{"n_layer": 12, "n_head": 2, "d_mlp": 512, "vocab_size": 7371, "activation": "tanh_gelu", "init_std_down": 0.00398, "warmup_steps": 23, "decay_shape": "linear", "seq_len": 128, "doc_mask": true}
Each number is 128 + 24 x the weight over its row's rms, rounded and kept within 0 to 255. Layers, rows and columns count from 0. The size above them is the row's rms in percent of the matrix's.

# layer 4 MLP up, 512x128, rms 0.167, rows 11-23, columns 0-127
size [103  93 107  98 106  75 104  86  93  96  97 106 106]
[[136 159 115 136 131 141 138  83 132 141 157  96 114 132  96 132 136 101 137 102 180 154 133 133 108 149 183 131 136 128 158 116 117  81 110 166 127 107 106 100 139 108 109 110 109  88 106 111 175 121 161 149 157 130  98 151  92 140 105 175 133 109 133 121 121 131  96 104 137 125 123 154 123 167 110 133 124  58 116 142 121 153 119 113 148 101 120 128 129 115 124  96 149 128 134 161 110 174 134 177 127 116 117 115 123 174 108 161 106 132 126 135  97 122 112 109 116 158 177 127 127 128 180  90  96 100 164 134]
 [103  94 126 125 168 149 124 158 107  75 112 157 126 148  95 110 152 146 156 124 109 138 139 155 125 113 163 123 146 106 122 108 137 126 123 126 139 111 103 178 149 114 155 158 105 141 123 107 170 134 113 132 134 143 116 128 131 176 156 140 104 125  69 142 112 148 151 106  86 128 132 127 142 120  76 168 129 139 112 128 117 131  97  86 101 140 182 107 116 123  95 124 126 149 129 161 115 134 117 124  96 145  97 137 169  82 132 155 126 176  52 110 115 107  98 126 127 155 106 123 153 166 147 141 117 152 114 134]
 [129 161 105 132 146 118 163 127 132 143  98 121 105 158 112  78 115 130 101 115 107  93 123 151 150 115 132 141 132 125 123  98 166 143  98 120 165 143  58 145 117 116 167 178 136 103 108 121  61 133 133 120 148 133 125 112 117 112 138 136 120 178  97 107  97 143 164 134 165 133  99  76  82 190 144 138 105 137 130 153 133 130 120 141 155  98 122 103 145 111 181 151 110 138 100 141 147 175 146 162 117 119 130 155 167 148 120 103  97 131 128 111 113 143 103 116 144 120 142 153 148 143 149 128 132 125 113 121]
 [156  90  68 110 139 126 123 182 144 164 122 122  96 164 119 108 120 172 134 137 135 140 152 138 108  73  93 123 135 140 136 143 126 131 104 137 120 152 133 124 119 135 118 141 132 129 102 165 134 113 108 128  90 123 104 175 136 132 114 144 139 156 156 141  71  80 107 107 133 106 150 135 130 144 133 109 114 138 135 104 164 155 129 102 132 104 152 156 175 146 127  75 105 142 152 140 120 171 124 178  96 126 134  86  92 118 124 146 176  98 132 132 127 110 147 162 119 136 150 101 107  96 143 124 134 128  71 125]
 [134 137 136 158 149 135 124  58 123 150 151 132 126 122 118 142 105 117 111 125 146 146  84 114 143 141 122 125 146 133 137  98 144 122 123 122 148 132 112 160 153  59 113 148 110 161 110 125 155  98 120 130 143  49  95 120 162 147 101 130 147 109 113  98 107 111 113 125 154 173 144 152 113 140 161 162 160 105 120 120 117 120 109 114 122 141 170 135 154 166 133 127  61 126 132 152 100 147 139 162 129  82  74 158 124 118 134 139 161 156 129 100 132 114  75  97 159 130 118 134  89 145 135 139 129 136 130 129]
 [181 117 172 132 153 113 169 147 127 146 114  92 143  97  77 148 108 111 148 118 114 128 144 114 168 153 166 166 158 118 125  96 115 170 164 113  78 117 113 141 107 123 122 101 129  94 127 155 115 109 113 121 102 125 154 124 136 131 135 132 123 113 129 170  85 117 139 157 137 132 132  98 137 133 166 141 128 148 156 126 118 113 149 125  91 123 140 146 109 121 145 107 120 144 187 152 149  97 110 126 146  89 118  98 166 126 150 122 107 127 145  67 121 130  95 116 165 149  58 109 129 171 109 120 123 109 124 136]
 [ 80 129 142 163 118 117 184 148  95 126 105 146 150 107 105 134 132 129 145 168 121 115 148 102 137 128 139  93  81  79 139  90 153 118 131 131  94  96 158 134 173 114 143 126 123 135 134 117 138 109 154 128 107 135 152 126 116  91 157 134 102 134 162 144 131  97 129 137 152 109 113 138 133 165 139 137  87 127 111 145 111 103 118 128  88 120 168 133 139 154  72 149  83 144 115 201 109 148 109 161 122 111 148 130 144 132 138 204 106 143 133 149 136 116 122 150 117 152  77 130 113 116 102 146 121 112 139 125]
 [123 154 147 144 151  77 160  93 143  94 103 165 139  82 125 146 123 176 114 111 143 141 105 127 112 111 131 104 147 108 138 109 134 175  93 148 137  94 139 143 138 113 141 120  83  97 130  97 131 129 100 123  92  98  83 106 168 147 109 115 145 143 146 159 119 109 163 164 120 104 150 126 135 134 167 169 147 124 141 120 116  96 123 155 130 171 106 115 135 136 125  87 161 144  73 145  92  89 118 173 117 137 129 129 121 133 167 139 129 144 141 117 107 152 178 119 171 110 117 108 125 118 135 125  93 142 131 159]
 [128 171 124  64 168 146  95 182 140 104 136 102  71  89 110  88  93 114 166 172 109 156 136 134 140  96 112 145 151 164 112 147 141 128 115 109 128 123 147 122 155 143  93 141 106 132 100 209 140 103 145 126 117 152 131 124 139 161 102 116 128 137 129 153 159 133 102 111 182 111 120 101 137  92 133 138 116 124 116 138 156 134 107 148  88 145 118  98 141 116 140 126 117 100 107 106 120 115 120 126 123 152 129 148 179 116 127 102 151 140 148 128  87 145 128 165 106 138 103 132 142 107 147 126 127 111 136  92]
 [146 157 138 127 122 137 140 128  95 145 117 127  90 136 149 159  70 150  79 158 130 105 151 143 161 116  95 100 146 130 130 127 123 131 132  67 119 144 158 108  97 151 148 121 145 127 177 128 133 110  99 101 109 174 148 140  93 171 126 126 116 165 112 150 143 107  99 130 146 102  56  84 105 140 124 150 140 135 116 142 130 164 122 136 129 127 142 123 129  85 172 116 155 102  88 105 119 113 103 134 128 105 121 115 146 131 135 150 118 113 145 139 137 102 119 127 158 146 154 129 108 105 157 156 173  88 116 182]
 [120 125 156 147 129 148 148  96 134 106 121 143  99 107 140 134 100 140 110 122 131 122 100 117 163 112 139 114  95  95 120 120 150 133  90 129 129 152 107 117 129 161 130 104 133  87  98 156 110  80 162 172 160 157 158 118 151 159 141  99 100 151  68 104 148  77 137 146 120 136 133  80 116 131 114 132 146 124 158 157 141 150 171 131 123 103 157 132 115 140 114 121 122 164 142  90 139  89 108 142 101 168 147 126 161 112 124 148 144  78 121 135 152 149 129 143 170  73 121 131 164 146 144 138 159 146 109  80]
 [125 157 111 112 165  83 134 129 159  80 147 137 106 107 131  87 156 142  92 160  73  77 154 163 113 160 129 134  93 103 168 117 116 149 152 113  89 113 150 118 120 115 101 138 106 103  95 116 130 149 150 126 140 107 169 148 126 183 139 154 124 142 125 127 105 118 125 195 120 126 133  78 117 147 125 118 151 156 131 155 109 126 133 107 129 151 148 100 124  87  68 154 135 149 117 132 123 135 159 154  83 132 137 158 108 132 144 152 112 155 126 131 113 152 153 144 130 151 109  99 145 120 141 158 119 110 114 109]
 [113  85 129 122 153 138 156 141 133  87 113 112 174  92  80 120 133 122 165 103 157 152 147 148 121 108 126 138 163 123 103 109 153 206 132  97 140 161 101 110  91 115 110 121 144 101 123 166  90 107 142  97 133 127 100 152 125 127 138 170 172 144 143 149  81 163 122 129 139 119 132  65 124 167 169 109 156 124 140 133 133  95 133 137 121 130 111 106 136 121 155  98 134 126 127 142 153 100 108 153 104 134 144 150 134 152 129 100  85 126 141  94 137 123  93 155 136 154 151  96 126 159 158 120 112 119 125 107]]
# layer 4 MLP down (transposed), 512x128, rms 0.0425, rows 11-22, columns 0-127
size [101  89 107  90 116  77 103  90  91  93  94 100]
[[132  99 169  77 116 135 114  90 125 140 105 152 128 120 171 118 163 166 116 106 150 125 114 154  93  87 139 134 108 157  86  98 135  88 140  96 156 150 149 123  90 107 142 126 133 185 139 116 121 118 172 124 124 135 131 121 133 120 143 156 124 141 114 133 152 131 124  84 106  92 152 169  95 103 114 141 120 142 125 109 114 150 144 128 182 117 169 111 121 110 160 126 128 182 126 148  87 112 108 113 164 127 132 136 105  77 145 101 131  88 131 149 155 135 144 114 153 108 141 122 140 105 166 127  98 139  97 166]
 [132 118 110 127  87 111 143 100 187 147 155  78  84  90 199 111  91 115 128 118 134 123 158 141 119 140  86 115 156 102 146 171 146 138 144 116 132 121 114 108 147 136 123 119 143 123 161 147 100 129 104 106 130 132 108  92 145 111  87 127 148 141 149 117 121 106  89 142 177 124  83 145 107 128 127 111 130 128 172 156 147 153 138 157 195 127  76 180 121 101 161 128 119 123 132 125 138 137 136 132 121 126 152 117 122 137 130 120 115 109 174 158 147 158 112  87 148 103 130 115 123 124 117  87 131 128 138 130]
 [115 170 107 153 123 118 124 130 106 110 121 149 141 135 128 148 150 126 105 112 163 196 138 165 126 173  77 149  99 155 176 154 134 112 112 113 156 126 122 108 135 108 131 159 104 135 143  96 105 149 129 115  98 119 163 108 159 172 122 112 179 157  88 104  91 100 145 145 163 140 108 108 111 156 116  95 123 172 159 110 155 102 102 146 102 129 114 101 124 138 127 117 141 117  90 107 102 171 148  75 127 106 148 122 135 131  99 129 112 118 149 156 123 159 144 127 132 130 142 159 102 124 129  97 130  96 105  94]
 [120 128 142  97 136 155 125 141  89  90 129 105 143 171 151 129  98 132 142  91 139 130 182 112 126 134 139 166 115 112 137 132 138 137 188 110 136  90  91 117 123 149 134 147 108 167 129 136 138 144 157 133 151 142 132  83  68 145 128 130 138 116 112 145 158 129 198 116 111 126 116 117 112 100 127 115 158 130 114 138 116  44 136 149 103 110 103 129 110 133 162 121 159 114 112 142 122  95 131 114 133 117  94 162 149 115 157 139 132 153 101 158 150 118 102 139 139 113 114 161 170  80 105 144  87 149 133 134]
 [103 113 120  65 136 111 143 140 118 130 152 134 137 132 100 155 132 105 112 162 127 105 101  86 167 105 133  92  89 143 142 131 137 128 130 153  92 102 109 118 131 141  88 124 117 114 101 138 162  60 138 125 126 143 128  98 164 154 125 131 162 155 132 176 179 137  98 111 141 148 134 105  96 161 139 140 147 128 157 172  93 151 134 139 140 130 107 110 143 146 137 106  96 136 136 128 103 134  80 151 116 154  81 105 101 154 156 175 142 134 123 134  99 139 141 141 125 191 134 174 137 126 111 123 126 116 100 108]
 [114  68 120 107 107 139 111 114 141 120 160 116 139 130 144 134 187 133 133 155 134 107 143 138  67  92 110 119 149 161 138 159 153 109 147 144 117 137 104 132 110 131 117 142 133 189 175 130 135 156 155  95 120 153 123 143 121 117 131 164  87 121 103  84 149  82  96 109 108 129 132 143 136 121 103 125 141 139  78 133 181  51 151 148 112 115 128 121 168 113 123 129 149 147 123 155 141 126 115 143 127 135 115 111  89 145 126  93 145 127 147 175 151 129 135 113 119 132 125 158 136 122 132 122  80 110 121  85]
 [ 95  95 109 104 150 135  87 110 168 149 174 109 153 131 180 136 147 126 157 109 114 105 131 110 148 135 130 131 122 138 180 151 109 111 118 102 159 120 124 145  87  90 108  97 130 100 151 110 100 146 117 114 111 146 110 124 148 140 113 108 127 167 132 105 109 140  83 145  96 126 155 115 134 126 210 120 137 104 158 155  80 141 159 120 113 164 134 128 135 151 187 136 174 124 126  86 111 141 136 134  84  91 115 131 156 110 100 143 120  98 144 137 133 117 146 134 133 161 118 123  87 156 119 106 130 141 118 134]
 [145 105 154 117 153 128 127 131 106 152 137 104 137 134 109 128  78  90 187 102 131 124 105 129 121  94 171 184 123  99 177 147 125  98 148  87 143 158 124  85 151 175 125 149 121 156 153 149 152 161 154 154 129 133  90 176  85 125 179 139 109 117 105  95 131 140 146 100 137 139 101 135 100 106 117 116 113 125 111 164 112 129 123  92 136 111 130  96 110 101 123 158 126 125 104 141 144 170 149 143 112 107 130 127 131  82 150 130 112 122 169 141  86 147 106 141 132 114 113 139 118 109 137 145 134 157 141  87]
 [176 119 111 117  90 157 108 151 101  82 118 141 125  82 132 148 124 148 130 104 130 130 154 142  92  89  95 108 143  66 158 135  89 124 131 125 148 168 107 138 131 118 124 101 163 114 133 104 149 128 165 144 137 180 128 101 117 116 123  95 131 142 151 111 136 133 150 124 137 102 133 144 113 139 146 120 170 145 162 100 149 131 135 103 140 124  98 128 148 136 151 174 108 112 107 137 150 149 160 165 148 108 133 152 133 124 117 119 136 143 141 111  84 148 143 117 157  62 156 162 118 102 144  85  70 148 141 101]
 [104 136 134 114 160 139 146 107  91 126 129 137 126  91 139 149  87 129 125 115 116  82 147 105 127 135 153 147 155 109 124 154 147 126 164  97 115 163 157  87 120  90 102  94 135 124 169 127 139 150 107 120 112 145 124 110 140 175 100 108 115 110  92 135 126 140 106 126 130 126 140 179 124 102  91 125 158 120 137 127 130 121 132 142 129 146 142 133 105 127 148  73 168  86  99 131 107 142 101  98 166  85 123 136 111 167  99 129 135 179 110 147  62 121 122 161 154 169 135 169 159 131 150 160 150 130 160 142]
 [ 99 145 142 122  93 123 130 140 117 132 142 138 126 161 144 104 110 120 133 113 125 145 157 122 156 114 165 128 133 167  70 107 167  67 132 108 101 145  94 111  87 134  95 106 107 108 128 132  69 102 125 167  74 129 167 147 132 157 168 155 113 157 121 150 125 113 116 119 188 114 135 113 124 106 153  95 118 158 163 132 124 176 153 154 159 143 114 161 173 134 138 106 122 150 118 124 152 122 135  93 113 114 140 139  81 131  84 113 135 145 133 158 127 116 129 120 145 138 141 145 116 129  84 152 132 107 113 107]
 [125 101 133 133 122 156 122 101 131 121 129  82 130 103 113 131 123  99  82 150 148 147 132 116 125 115 172  87 160 125 116 120 107 123 187 113 160 142  88 220 178 144 114 130  96 142 161  97 149 124 145 122 127 157 103  86 132 104 130 127 130 117 130 147  92 158 154  98 142  91 103 108 119 116 135 124 112 122 154 111 154 168 124 137 143 148 111 144  94 120 116 133 124 122 128 142 136 111 117 129 148 107 132 105 109  58 171 102 168 152 119 147 140 148 120 138 139 125  88 162 110 161 111 143 137 164 118 130]]